config.toml
init_std_o = 0.00471
optimizer = "soap_variant"
beta2 = 0.95
Each number is 128 + 24 x the weight over its row's rms, rounded and kept within 0 to 255. Layers, rows and columns count from 0. Numbers have three digits each. The size before them is the row's rms in percent of the matrix's.

# layer 3 MLP down (transposed), 704x256, rms 0.107, rows 267-285, columns 0-255
099:069126153110140131140135128151138174129113130185116123157166095126134149119154124097096147134114179139122163121098134103143103133064125123190116118154128071140159094095105071120178143157131130132111093128113135143136128172101135197126102146166148115133111126143113121104151122143101127130132090140143143125099120120131122184110153130163116163116155138112154127146169131135158124108128147111092123100110120114116115134114158131155123130101142094123201124115129144140155136169096142140142144143151100138116114133082076138127128122136142130109147106155138140140113154134114096166089104105117107104165119105125151122106131095145145135122106180150194122133115152120127105144160100123085112133110183175126131125140132189144109141153151128149131108159132145132121175124117137
091:086151153137073157124133155119104138114177135106151128113181150185145147142173127116140126125115145106119189108122103152140134113154145131147145107109099121135129176136093148102128106093180077102134104089115139160105138147141134129137114084111135156148134177099141145139162153128101155095099151157110165133129146185173086111127125123146117140102143112117122128129156101153120072089125149110109133146111110135113132121119173130108123117142135087091131139143119170105112147113133106141149127092146121146122148203110115115137133080114163154123157112121099131115117117124151100100156146072141156159114133180112151122107133107157144128153134139162113137121161190150089109139133106106125117150140104107142083126125148138139111141137158103134169108126092121096123113123158125
099:122091128118143103159113148111131089102150081106134135117215078142132180149146170189188104101130139135128118138122169133132139117154140148088148127099152144116160117134145161129120150123129141118151139149167091165135098119106114122104112118132156133128134134120133137132148093160073093107089099093102114090118124144129094097146150165098106149118108127154133150148139142141168136139126152120125140130134092135105130100146138119107132124140113101102109161133091127107112164155119167121177139112133094132090107086134120110141137088156130135130114132136145106112179157118162083143117153170117138117141131111166091116149140102073111123124129112170113124133115127195123139132131096102155125100143091186146109111120152132138157100122099120136111105134108082125112160164132142
106:156115108113129109110105127137047124101124102144112193141113114130144130148131135164096066120129139117143093106160134114128115133120099134106124140151154105145144124147119144172154158106135154143112119119111123139131116119100117163134129105170138154165115143118133169115133105136117103149108084091135171106195152171112118125148154122140134121143124167087134175135098151100090139145147079105100097119145145094135118136133170156166144151118092155124102174133139134127134130136155107102118150123145090120103057137138133124137097154121122122149141143135142166109121122139115117081145111115126119129122127165143129125109134152183080103125133134118099080103186116138091126141103134117148120153123173098132118136104154104128122115111149133108126128121177100099181094185170112
100:131110161138132138139111141186114151127137139162114070147141142120123126144120145119082117102106099130122115126144117130144118128143124153131130125094088141117155131161098131155143186120108132098135143103130123141115123130135131130149129124144132099101128107118137124088194135165139159125149167081126081166114128099137094091120146132132079122095179125117121120154128126118103117132133092148140089066147137132172167136080130112120182130164132149113127113116142132144171154135135177122137120133125083134110137115148082141106130099145125099131195133106146159097141100133104147123120141159106123113136097132156108164122144139137148193180090135072135144153126157133139101115069112143102127160111162152126102113103137112091139117103131128122103155160131149112083080166126170
093:137125152090087146141156088090139140117103125142107092128122120153132083139131088141104130138070157123093144084117136132080088122133138150123119135109119078108105105143170108134105118109133184151161043154107094081162130137120119118125120121136106157149117117133141135127131101101129147111124078094117136123098134136139134152128148154153077161098170145156132099136155133140156158160083139137118104121129147122103159108189109112139160085122092150127079110100099114098137092130150119107117114154105079091136100163133120132144155088091142105095148111140135138166132143092124152126106155145152128126151139117155131141154098123138114147143155130097145098114113099118103137133100128096122137111152100153128122122137142133091183153132126096124090090117132166143152129122165116
102:092157145146121106129103140121152131149111097127143154126156079149138161166069102132123159126105111085127154104149112087124146124103127124111127128128091162135115121113115138106132111136161136094122108129137185115111190108161138149141124152173101157143106139126136145187147124125096117136083153106159127137175124119152137091126124117133093121108121132144121159113112137099119093119096170121126114115100139098158100154118148105127123134144170153177137140128120110126157112136143111145144112120209124124084170135177148118116100130119109102095099123165124111120129127127117155155084162123134086109089101097102111122162147146105039143127144103130146101139133119100116193136092119133095167107105129169125109152137130131128129101142112123144162149125113130114134169143175126
108:110147149166089134132137128138099120144117080129124076124113135124120157133060132120143113135139148134138115132185146179098114140132079136103118112097143104130122107101147140131134109137151128123174144121093129123140167094110150150143124140123140141112137153156092129084186136120141149150142142152153119150121090120101147133100132181122162156133118139092110162134085145144147097127104127136106128119156106105180123145160062102156115123102131112081131130116118116144140140117099134155114133114155139049098160150126120180125111168147148063157127115136145143114144129142129133126139053140119185127145144134143114156091105153120102120106155126112142093147145127140120086124116122155117125149123102154118162150116140121105134150085085136148115088114130136135131204132129149
096:138127167087159093148130100130147159128098126099124100110124134137104132123122088101170136128129145114126137116144083117107120165153080161114122118152130130169130115114113103132128119092153148126114139139155117159145126109127152121106126129144120112132140132108131155157168155137125096102132123130134120159161154082145133174139139109143147115077115102140108148120137146120085100107154106118101113129110123096148128118100127157159129142158062135133124152165084186134114107141134127125108108164168093166102145118118106139190136143145104126120135135189167082105131099134127149165098120141102121126158058121120123116157130132152105125090122117150090111110055144113130082105162125122107092133112064130129117121140099135133105171146103155141118194157125136128140174127169129
100:109136137142149170176125128126115138121116151115125164087154105093185139157084100152180173081123112142088125120140134115110137129101136141087124116124158112118103115132131081093120136147143135150133115120146143153122114153136110123142086145105108150139124135072109159121160123133131129140143101178166114156141086122153117117146106115114131093141109126130112128136077156125134127171066127133151143113082136120131147111127124127157139162100137120105154148150094122154140175098113139143123154123120148123108124125130150173178131063101124126121186135140114145127106109144165072086130096139082145156125136094165164112098102102120141130158142155121117160150164104146147132127110149109138153112119119167164107132132119111145129160154164124105164161053141095125116119141134094
067:130115087143128141166140135121095173101139135111124075159145147117104118136163093138084136135156117155052127141130129089139127160119098108080150138126170154096127154094097126132131142161150115114140161110132132133129128087099104112164059173150112084139109111097144118137098080132126141141132115117052130143122127128110148124113139145110101113129115137095121144112108125124119132156147113120110154164149169150109120157137124148103184152156111136145157132160128112135146163119129141062091139129112126134180162086112096115148137144124139152194101085134130134165120143098120130131076115161109125112149115154120123128122137144119134081125117131129119133107157106161119117090157106114133115151123151160166130115165124138144125107091146140135155142124146104131125050146107116
103:135142146119161134121131120151108133165134113092118145115150119106126115113145112168080129088130115121140195122109119147130094127123140141090142168121152177091122163071122132116127128119131137123139133104096116110166135124152142152132135132142129116138131161133118123111112129139088132159151092121129130163101138149111107132083114142151161142077151126125140144103135131114112146110151086098117125107137061144143125187103182140128181137089162137120147078113118118104103142132133118137127141134115102184163110096085132097093128123138104144144139115166105138171185107067136137117134122139171094124109134121122168113165122152125142083132124121143169134158185161103108100128159136116190140117118120097112169118095138106109138112102155087112100154126158130110125144118178120
099:128117100141137112149105116142128165107073120163166151117118155138128091143111136125104097102148152094081140129116099181130139089084135122128153156111093114146096115126106122148118109112101135122106124121136125128112128133128135097128125146113132131125111148111193112125206079124126147093138123117129130130122125090157101163128106133151146127113144144128129164116127152138115128162158078128110140118127105117119066157116182136197091124155163108126138137179142110130079159130127102163134134092109112129215155127154101169119104120118131129145147140128130140135144122100145156086112139174180122131126127167127143093123126108128135126142103138131129161138102172153145128134145140125156103146150132126110158083114121096113174045116135124134112108123142104118100142170118146
104:139141148143134116130135170168135172162135139148128148143128148124109124137148175110128160122098156153101136081107147112096164134148099174127140153142109145089172146148178143111135077141152123125077135151086123092144146136181057130185177131101150110133119149095131110112122147147145129139109115073127110109156089153087153128114149172120128123159146112124160173134142121152144111102092118145123065115128134135125106182133118139144103116101148112125128118150141105138121126099090132135138104140131093127122104131097094133098099159134137119113117143084118150125135165083154172107122119140113123171137118100176144125111078112155116145181130127155157159120134122125106122126162134150127120119122105106123139161135127139139127120054142121126094111115140102132123148104081114
097:169107179097167186136117128100149131145106106143107144100111104117086143205135112086138127107143129121121099097142136116130146184155143113149133119129131135122106104114144092127144152121115131118102128121118159104133124075121122134137115120123156161155099158108141144142136070103137137130153120154164129139127168151105126118155147142131130146122155101108123112078157122132139110123133163161094157141129107112118143132132118128143083188169148104141141158120137101159141151183119139117175092114126150135073109144133144141118104103142156153154135103129109132112197157138096139147125131165146157142089124141115160132173136082140112153184135156141133145113123107118152150141137098129088132124179110147102110122151118141114100101169116098121115128092069145120141147123146072
106:126141132100123116147163113146129116123136114172109141132183133083159117096148120127134086092099110131117075128087114156140156137137112080145140101169160093152176145101120132161113124159121127136107199078138080156128123113065156135148125102146115143108107124115158107102142115161087116143120161105095139107138106108124137180148125121096161112130142126114119146130101103093124118139142164122156147108134080108124127142125098098143165124075177137168119091132129122134093106107107129091101177157142120079153131111119186134084106145116121165154136146114099117105104110150132163171139115138139159148130107145131148119117130129169105138136101118133153119108141154127124154143102167166114141109145141092125116132131109121102137145142131128134131149119203101129144095140136144
096:159146161120165157101116167145152135142171125127135140113150133065152122115091122141146081119152130172126098115164111137127112122100107112131140099148138135093113072131145099146083127167166163109128094143132106104110137100172119119109125148102137122118117184099102102139138160098135119095130133110131147173114132153123165147107107138118098106158101139121135115111168119115091108112125150116142129112110123142136110098116109073158125144085093133121100110153165114119136141134147152134142114162121091125131142128150113123116126124158157108143160162127130122123114158121143112131075127103103103093166133092085127090104093112128121109071156118144114141151150124132110123140075176120163155132090103187135134105157138098101150116103148141138169103106158151163170153078146094
102:135151152151152125106137088139130147139172089126112131121139188120193130112128117129138156106140138158125111182126146142135097124085109152095122103178067122122125136139151134092124142094092112141054109122134137155135152099128099094116165104141108131116130100149137148087102128120114100146142164116085160090133122137084122126122165075146147109115099172110092106144122156103113120125139127136168178115124148119127113106114145122135078073129086170166146167117148148132191135103119131142113098153157112150171157125129129167143151129144110102130130122101081106082091162137082117122101126139138153147104109136139117144124125149142101118109113152139119127146145151116156162122098116173130108131137104129128137133098150144120114153154114130131120143159128123109140074141121087
104:105142167110149106093136139135124177132166107179125136147197151144127117160118143095120149135132114091091149136139139109113082124117179120137125142102158099128136101148123137166098139125151172100166146118123134137147148145173190114156134143104129177179148129108144138116159142147108114115126107033118110107092171097115124119127146100121126130122145129073086137103110149122141196120093083130143135124154098134095097160100108151138135129109161133139126121168149133186143145098112102120151110178091119095110133142120115134128128123132133098143116130138105112143142130157122131125144168121151114131127109149114116114139132101148126104115168139138097141117111134126164118090146173159146113113148146135110184156115138119164102097108142117130178103124148099115122133128141157
# layer 3 MLP gate, 704x256, rms 0.113, rows 268-285, columns 0-255
101:082149142145112151116127133112107143139143139095146118134176137194116181149147152103118121142134166105137175110133110128151100096112154137141146105120106137144126158166105124095100095125134094103149113121100174151096127167129135143112124091126148142136141160113137133150177156149106127105107129137109184144136129172135095114125102118164099134144171096130146105111166119161086083086123140108080127145104122134102135117138141136099118071117115100128111166117109153079165138074110121134148152122130142179135127202105116106148133119111156140118138113156112129103118129123160146109175139099137146137128123190122136121115088123141143115099107125155110130144152184167082112135146128083146142162142149117112129161122168128143144166121168140132156129118115107097113109137131136
103:156128081126153103106135102126135141125125155132083103130124151137138061117148081147099169118128077114103186119146079133151132143155073114161074115137151130118073121089111136135108121149142097136094095139076137098130094094107141148142102110154156131130146108164156137144118102108179179141170148148169134150133160106146128127169099135162115143112145149128151110093112113112147120157138152076109118097116121131167097153112118113150107124140172138127127116133162090154139109096108122112158129155125136108199131155129131128107114154107129099143106123136130159136119131138128138128115123118155113140119131114131140131138110124145113086156121141116135153130124098115124153153091167146143140103091111121113162093145113079110110102129168173108111131132125162190141175137134122
105:164123114137146077117090108145042119106124096114116185142118108160148157111102165137097120138124142128150119127117125112131152122104128134117134129124127094110127109135141163162143169115138142123099110146136148130150089126130157181128125117190154137168113125149138150107119103092116099122123077113127179114160161161101125116154155139131105108171109157090139138131130163095117107157160105146084138126140152113134147155143149163135163093122121151125109159152126162104141142124171139112112119133129090098073084124110148149152113161121118118115152155121122184101128115120141135121121125105089143104146131165122127139091142117178117127116156141090118108108126143149082116126108136078128151150126171097121101148069153124110128090119160116118127118109173125112159138189144127
094:172158128143105087080140101176146125130112139106080135112122131136168165116144130093129111124114121137163083099137127145150110151122116151126153151121156095121136132108096125134150147150124128086079130130070141192127115102135111119147107151118155101122166090112144171133132120113162124147161140112149142192082181180126136143124113136092148111129134126112120128159101102079111116158126119169151146131145120149126099090142084107105117136138122159125148080144138146107121124125095153120140134158111143117151094085101115150120132085149116086104172179124164111115129148133163114134109134111092138163138132141143124103163090132177141146103118149099140124142136119118150163177104133150127134139121094118160122148153171144132108100115131193114158118138135129113128085133094132
099:098151151159110089124123123107120113109129133116152131155155153138102178123098120122169097152140160143190115163089108124150079113124105131090122134108121137119166137114118128118086116145083147133127087088138136143104152111122112121138159128118159136152115100092093154119080098156109113139129151122107176137138111099079094127123127131138126142159103092120150136124134117124137124144127111118119141154141103112142153105080074117153113115128153169103125139124133162132150136083141135123094139127114132094138119106150107118164122106116132123151111086100096108105134137104133098169116135122091124136076147107136111147114142105143113203115089168170129065105101165100084117135170102136113137122086109083121142113134115152116116111102120171130118110155134172168130089104179114
096:166112099075153150065103109126127120116171110107154150095135102088131172106103122059135076127149129149123114137103124111140111122124109139146171132126164105080108118184153123116088163119156150089154117120135148120135104162121132147095139113127142140072107157105127176166150111111134135150170113105121117096091118122133152163117115121148119140116163166133120109147166135100164153105128123119138158113128148141168126130127134110139123126127069127143102155129131105148138120143122110118100115112109124140156125104150113189111137132135154088120133106131142152144142129157130090134126123196141166118159133126174126105126115134154116106119157153085138163136093114088115092124152087126166073131119122145128174101164119096104106115099127094103139162112120163137113136125114110
097:151105090116122105128103145156141160147110140126087111140131128126139118158143164143134154140145095164106125132122104135095097133079080158117124132130162118131129095131124116174154123152150130111111140126145083097170103128113112128128124092133146160101141160143111110101144132125134100136100142147132100149060139123081138169150142113083172075137092150079153146097156193110119127155112147135128123118114135106146135154105110136153141139075124170128132047142142095107148119133108099156108170161114135123128090108117146117133150125078127139132128146135130117187116135109143129095159167107127123146131147096131148109123150176110104135158148142083101130140153066159144148119089172127126149158134114115132122112142145097145140140141097118134090121145148126170125158137140178
098:122146172095170099133116156143155124135090106093147101127105104159110143113102118125147152145139142108116117133120113128125100148140100120136090163096150126134118121123153121153137148147100119139107111155148145148178123126097169104125118145165185116128207111079133141161138130125121112079115107111150099159123121143105127107144186138133125128117112113156129126107121126129050092106134120106104142111149118125115169089095147119172099136141092113107133139164112151147171155128124087155122093162134127141083183144110097066184133124143095196136120121141145101119128124119147132131141126151132160144172072103112106111138137121146122094148147111130142123126140132128143138121135112131120146147109119081108077138108148163177120138141139112153122113176124158133093130173136133
098:086169160117120128144133124114146099140112144094101139110143130090146157115115103113114107110068123143104092109145138141126150119115134146141056173109171118143124106124129104119132116178199151127112149115152149123142146112165125158118140082126116093115104131152151134159132106136164113186132068144141115142115158141111099163153089127131129112192124136153105108094108137160130111132131135144133143141120126124133092097088119143132096156115150114106144142113132105133161206135146133175136153131150146073119157140124124114114155130132107127167150130187143098142101102120122104122127127129108134110161126103144135137136113125103117118171165138129136115135157093170165123155132084124121144099101106157152133159107143142153119143187147179079150143144120115141103093109131105
096:101106133107118104078150123173124140113137138131139123127137126152126110173110134097168062149174177103184129120163110143141115175111138115124163124111077106132116091142126162142152108102100097095125154088122138126089100128116087145159145094141100142150117133142151142133112112132097137154121138126139145109145153119064121122112138159142120158097144120132090108108165106127169139113118125100093098083132094154116122122117124115168121149145152149103156119140169136137122079099112125161143148082110119157103113125108095100106116162119111117125158155090139121091165097146149123183122144098133127129100103145141118156158155081129117111111093146117134148109169171119129149145119099137167124127120123122132125100105167104130145125156145131169183127114109149171114180103118133
098:158135135118160101102113107118091152110154138129155127150157099091118129143091126141097100152167119124164133151104122156077074158125099098121154160129100132114132138112130085169102127083157138126112137113093146154135095114114160160160128131120167095124127110145166175153109114141099136177153124122181106170126104162122092146102121143112100155138133149145132126151115134104152167137154145152125133110124117094169160168099116144154141122147106159119107095097135196166108162124136137088142117141093080130145126131108154118131142087126120122094154125133110157159185082109201119128123142141136127135136095129118143124118111144100141085125110088127105136145089139107153163130123121153149155094110144118108168146116124100116132109135155135144167094121130114129084141146149129
100:131157109133128090113132100110118136118200150116153119103153119170128133169118092136176151155150101137221103143192109132122124129159097137085094076095138158095155115131093131113100152126129151154138152134087161134114112096124123113133127143157158148135074110129112143139081122128115128139129150174077132150122075170126129106124145149113112130095174137136154141133176131100111124089093156118124184114089111103133181145113100139137146157101136145136093126137190136095156114111091131109122106142120155096135114132146083139134133081152121112110135154135114101128103120098139142156128128116112133136119129115107137123144108136106130115131178144164174118112106134132107128099100119112141130100108130121143146156101120120172098149131133163117105103134103096142137133123121134
100:122105090097107116144128116136171128152112145103117099130091119134133115096106109105133148109137106089126138178144104161170090124110171103120112161127194102138105113089109108144132147130137131136134177099167133137115136135154143109094105115115148129122139109124161134121141095133119109154095118134157109168166143096171148156174113123106159142125085137106101112112108129069111158111136112149156146125142141145122159112081117145100091104116156156130139149128108174096129136134142141132091183107155189143116125129144122100163149134136133106131109123151114108106164158114089120164095138137147117080138111140136109141137156125114144130115155139059088129111124124130095138120096156095120153118164143158115162065141145163104189086126103108098131148136130123092154130140139117
093:137120084122094120119120145144144113116136127105170154128114141128136106102129160120108118151162143117145106140104143119145114132091083163142085125130095155127138149158117139128064108143130118164160125127120114145121129182165134109126198116180127128122150118137124109133146113105112115113114145057113141166085090119164120153136113120112135090139103144168128135134099152130109142130161092148131136118093136163092122140128121143131124127077131169151125128144160134126145116116127117124133133153113124142117121092136113134112125136124108084079102174166117125112081089113138175120154122095107107120163123176128129138054108191142144142117139135144127130145119093080152113145155160121138105099129133125106133128132131158156140185122162195174142103136147141131123093168133185
088:134133091128146116142095107104167160118166139156116139102162154128214133090150126127174083144100085082103089115077093157153146126108108142144137089109148067150165112098112113158137123120116125135130157146132136118118113131078124104139137142134095150119131147151122122085143161160132091151145145115123071127153132121098118151107120113108152103100178164138117147121142158103134149134135167099101150115123122127081123108113133127172144137116146143136117138141117112139118104074142140100111133143141109107157119119164159123122074147146150205129107140133133148109126129132126165135174116136152186143118095157127146123166169128163119155166105122135147116136138117089142148181146167140102112114138171131138133153149127144108150134166115127135114122106160132106102128126122134
109:088117131150139134105109167108120093132104112150096130141113122129160105131139105135167106145146138123093130112140124068150123138116181129150128109143097139145126178137105195122153093119120149151129123166130112114165117105112105121108138122138130137145131129112126118136091096152136146117141162112098181167101131135133134111110159066178098152143123116128161124112158139152155104164148164133151072111171146126146132140169104155089124127168117098113107161124104117114101133144127088099122132107132119109126159116091122150142125150116105162107095121144165105102142141130146157129114155117128100193149090141126087134150137128130108115174095134127164129123115175163133126146194084154090121100156136107095133122106148157117154136163089131146158142143154114146106105159091082
100:153137123109166129172123128122112131138125119148127081083133110129116172127112142139172157131177131097109124103131115100130111134148112081146119138111143138106148130150118147122088116170137152129166168120096098067122124116126153147143149126133101092101140169087151145131147144119127137140118127139110106156095090154142152147134159099139100129140175188101114120108160133118140146167158162157136123147148127108114143116105091121100126137159152097147135151107102141115117146157116131123103146129132133099116080116141145135139108162130101148147113096160148167131146128121139166176153131132099091139130098156128154135148108105121118126146149131112120104080115145124085154116122125048109135088144127070157110119110148067101146105056172117169143127071121131095124137097118137
103:153140150094132095073126154137126141106116131127114110107112066193103138126082135126146159110129135094068164107139174131146049124115136097104114127082187125145117153102103146130132105099124164128172134147133126122147115135140152164153134147100150162156131133140132148128162146135104126129066098044130137092102136137125124095167115122125110117087140103103095132135131117134143182115161117118134157177127103134141115133130106114129137093155166144203146106159103144130106160115130154127173109128126135149126116142160129177111138121120163125149146128109139117140125134126129123115107140151121134139100128167105126137139145093130102140097134150148114150107145139140132096155183159134120132148132128102127153165107117171144149108090139133151140137143138124175127143087124140
# layer 3 MLP up, 704x256, rms 0.112, rows 268-285, columns 0-255
088:148097073096142116157142124161136112122100135122087131117091111100122089120139092150105136108125102161116079156127132120105148154160096126119097159123120114134133134093159129156155146109141159121101113104154109086167139100120121102148115154149129112113091082150120121113096099113135099149147110111141097101130126090106144133129152165105157106129103165150088123121108148115171155175147136131172105124127137139158133169076095102113121156154153148126126098156139136189100146178157151153121130098134133082115157087157136142126137129137111128137102124119121111105129099110105124141101125135165125127108156097130129169128175124092083115143173110126103113101124075085177142103100129165124118097102120148154132097152095155114114123131092103131088097155131169162135145119136130
105:119145138184151134093149113144103173167125142144132117135067134156122074119147080081087156135109097121136144153148089107135150128147133091165122165126098107137156112146124138133132122137165105120117118135107143119093145117138153131140111128118127114098116121135129103117123157137155149146161149144140126191178122097139139137118107078170123144123134142086156112124130157120097124155147143122147107137117154110146138120123117097154114116167137136155138088110151098140123102141159125135103118140129139100180107168135157128129119179149104090130120153121104128167115102137118172128105104108139127172147127121168134157108119162167132125116165131099146163115127183126130126123110165120135160139102136075100144105146103113132087181122158117093149138144156151136147094081118042
090:077103127111135110098133175101099125135122165128082069124131117136122096124100126129118128104100131099120129088123153113147077108136102133122134145143102128168160132126129135146136129136146101135120134114151082155113140130108073119132158114148144119104148130093112138117127072142131184159133143158114136135161142079138140128100121140147123100126086135116132168132110146103136152116118134126128101144130144110113100140133123145130095107182150118151134126104118053101094174150119115146122120078154173185102099105132109127161136140138218142140122144137065129119117148111118149081200107125145139171098132130130110113134084139114141126102108145133092106154119111124132106156165123134137115128121172097113153152124119120128131108165135121156139112093133108146175104150150098
108:114101109120122164176172119105109133136158129127171119116152122104098111096101133179110122195155101120124156172121154098119155095147133109140083101134117128115113139138127148135135130124120130170126095132155123078150141140116161148110111088140133133108098173149134114162129144144143082129114074128104143095185100112146123090140138133119138143128139120127122148134121139119127111095128138102129123119076130113101135164111147171153108125132109085129125139156123112166112114124153096134136061139128120121168208168132137107124118128123142118110109115128113127161127129131100089132145094149120123110127134054126107144116132128077124109162137123174089128132118122121125085107172115095151114148152152131114121107100086113111158103116156091126081130162130093116140175077143102
101:107111111135135103120089145150116120113151134102164166173132133138100188139129107145144098148144159115207097156140106117160089131124114109110135131133137164129110166109149133128117132106114109118116147096169151146067126155136116123148157118123158133111124089097093135127117135122108120136143177102122165099138098094089093142095132131153135109129129085114159136119133129134145132134127132129119163152094141088167129113096104120141118146135193143087127150100125154157112138088121123115123127135109160096136137141154143135178123131146136133169089067100103122126116119125135093147123165134110156107094135116130145182095169100144119151117105166167136112105114164085057123140138119147099130105094128076138169090128119133145088106136133111146126149149129141155101134119176121
102:145101123094104122076120124124143131103178115109148119077137130073144140089153159088136110130136129182130124146113109127160119132138124104137158116110167098096120117164174122119131131099148139080138127131128097156157082160133091126107121112098165126092118137127114135147148188084134173134164097129108111123094128111127129171123101149153170149110178142117137102150149110120128128111129113110135159110102115148121144104124135144168129157081074122086119156117159118133139137105126137111130126157094161170126102119117143184108166133134142119154142136122141128148106164164155054116124123143146148119190140126178111101116091119177128120108111148115131168148117116102141094128176110114177102149095127140128134128135111121095098112096133131105134120098122137141108125125092122
105:151115144164110119135091120145110155115114121091104088084134112134153119162114111154145156156124135173153129111126115112109158097095119142086090164077126108136121111099104078168124129194121148088188134098144112136145169093104132149148145118127095117120147134114104116068122138125152156124101143145126092137106117121121140152174161133106147125178118129065180156106139166095108138134124117166125126165141090100143129187130113136177166121086108140117122120131116113138157159129122135127079126133126160104134156130142130102109140123137119118153157089141144116127113117126110109142115124143168099160128140102149118147091121161125105137111135164059121125172159100142117160132085186150109149137134138133122133110139150121130119132114099116163114136159131105119114148145153155
094:137129127147112120105158118104068096115130099139109149135141149109109094170135131102111118140139124172154115124143148103118125144162145104127117110146103106130138136139135158137107119117154158124126153116142125103116129109167108173094112134084079118146110102188114147097103114089151178162126138142111171121156112102136151112096126135135113131097131156129127152128139126096172198178159120150155130140089159164131121152134135104128147104134199158168153123099107119134078105155123145126132167071149131109145119126137132143105108142137125038142130121096126161100135127115172123115107152120132095112053136141141116137131120139115166164120104139090117098106102128109117142136126119118134102107154153163157144149134145123083143138108110117162105126075146095101143139140124121
101:144113091153138110130141162149142158122123135169127101129155136155079090133110177143109129136173128144150152154125107113103108164157115118162162092135113146133153131138082149152176146096055130157123099128068150099154143147139119125158149137152133125115105146083086149115114119105137172120127139091156162126124157146135152122075151146120118144100139116139147133160138120103133131135133132111105120106172105122127125130102130144095105095119106105138072117141116146148147082159134119103110134125104110119144127135149097143103141142148123144099056143126116104119133150140084170130169106092114131159093110138102143120127152164169111129045101144110139138149134182158131128128134178135126114103145120104101145119138098126129112087088122084130102124137123137154160149112156150
122:147145158150135156109133097106138138122118091137149157129085137116161117088125132137133142080093117152109129164100127132120135095175136177128092120168093146144143152141185109123120144124113122168095083182119123132135119151149187120089140131075142137127132112131098116139151183124138133122131140141117102124152142094169118114144120138116154130162103156136175127141092104137089132121139138147169125153140139126164161090118127138095125142105125105151068125087105141107140116125171112136164139145126130111107102139143155130123143089132189103053179098143130110143108114123122092114142097133145138095128127086127148102133108171147129144120154109130118093186081150128154129143132122145129122102150137106133113162138143101149105148110084089140114086141170110107129121149159142
090:110120095128143111187132115186120124105110126113126101135146123150124129118137168156117145171099128157191116118159083157130135120143147161106109092112135111129092129114090137085180135160102118152140110144142129101145125129148124110081099147131132166135159184095106128088147146119154139067087159125100124133162161122101128117118158147127134078123087088124126125136145120113114118149125099096137130152115122140122126139103127129103159114093175118144143146121132070115183141123152118149131126129134128138106133085147124147108107125098154077161123126113147146124114169096083131140127100129160096127153185129174124112129157113187147154119137154135147115138137115095100101113148120138129121132093118132148163126116134112095127157115125096141141111099094135129174073084090129
107:092149138134099162112128171131109083112155154121111154074140097109144120124167121105151146178128100149147102134135142113114137180144119159145140102159160157128149134145114134107140125151188119110142126139131148130160131103137130137124141147126125121126127072150112136150088187130103140148098099161149096129134111130130095081141110105118126119150121121118111126138120076138135105111123113165173123150143131130121194090127108080061162142092075119124145092094077140110169117145100178093113107152163104131101150153122127073152120169154094162119145140143127125106133120150160096160155122106097121097158141097165091123134158144130103105163143143117117111099136107120122096143081136120134127124116122125114118141143106153133089175152124175135142122106121150139135121119136127
100:153117084156132128139139138125134121149118155157130118099106092110112149106079133112139106103109105109122123154092090120179120124140168114142150144136162154137115109095097123145107130113115118115132134119119130133113106130162142110140106122125137154120128124100132107119134131146157139129082123145155097188137127108179160152159101129085184125133135148113067116133133129107137160140143136151166123117128150160101128152102104164077082098116162153116106115132138172122112112124164130141130153157124148115123130163083151095179094106155101094126088121114108115099210111109089149112105123124122136070112115134126109172139133143108132142151133096096100136152132143142080150096114163125129141131133127159130155062160157104101149132147098082083096184136127110135141136130126116
088:132101098103148161150143066167133091164112087133172136109099116116161138133122154090144105146159122091123132138087171055124113117124135142152093127144154087148142137161128137114100110166111156180154121087100133135117125135162175123127183155170129112141136164136128125131187100130085104097118128114162144142124130103145132122143131138143147090095130127164137100117108123157131133078171119153140172112132118137094152139122081150127118128101157168155133112134135113124161139136120141134110115137145115103105145103123130146156140130145144132091106156121102132097107095115108149139125074120138134127125114190134115149093133108151149145167147123152144148145109095087132125159147135130137124104118115104123101123142123181172120161138108183161133121101107122090079116116157138
088:130155124128127092139163070143142133106150130116115121115146116149143123116156146098146080158170107116117123149094122125162147131105086097129146146149142071154159156119139115139090098159135132135090165138141086134130071118128131112120115114149080133140114118098134118137137153136127077123123152081119075089140104127093139134122104133145123095112141138138084151146136163128146164104121149132111124122125102137095135131118130118164134130141123158146131134124102111099120115121120129109106132159157132096179104093109186135120091135140143169101128098126156098107111144109100180156161125131167176143137087150115145138145167131160151128136123132176142119140170159109160136153126161135143170182099152056118140151131118120083131122131123148138087118061166142097158130126142124
113:087086095142118129108113111123131134119100135154137124147132124139122136174173097078161143123137127122115149130109125113134150170131177158108141135109138137177091208136115152113146119112084114151127120144128148136123101137153110104119110105113114152146164092099108149137111099170137145128133177112110157115172109119124137136113145109162158146109134117170125144118142125160149152149120141133082159112137126157131147132148117141123101128169103123173158138147116119117102110103105103119093128081123144137119166141099124144132116153152119125117085105116125128116131075142145119132166128174140163196135118095155102125118156135091128097199133149126194137145116114136132134124194095109153133121146161092122142110071123187143112155145139112125100149137098098098126110151133152
103:157144118103113109154133137156151130139131139101120119114112089154114179149127143116139135117167143144115109130140084095130134130136132114143135113114170096140195114152145126154097107131150149094146136123137094100126106122128162112105089141145105094101130135103128141134144136144118130108138124123114106163130097167137178156163096107170087137114226118143120135119131132171144123174150166138144165116168131134086165117128110112080136124149163111122109102092087150122137174167152116118121159100137122086115128104150131159101160167126142159149088074157122148139122105132162139176129117116109127142179103148129139116138105091111148129143127147131122142117107138137095150142137111046101116120119164130156137142135102101097146119092140140159118112092103154110093146101119138
100:134100152140111145154126115138109130100122142117126114124125173118125116088140139105145112083128142122155107166135087082129167148149166122145152166149084135099143074137144163129108139099114102140121116038096142122153168161136150095103132133144120112118136107136138133133128146159156101106124138091108099145126123077143173139153155113124140123115129124070145157112143104133149104090081139103122069128115123122114157150116133136100112125132122116114138160077144086174157145131132102141138109110150127098121187139119092066122115153148116170115109098114092090147122136148149142116129164124133135122119126133179161127118120149117096138175144103131133152172114128115170139146110119114136178124120122174129142106153155114100140125128191119169151121137123133086171119150138129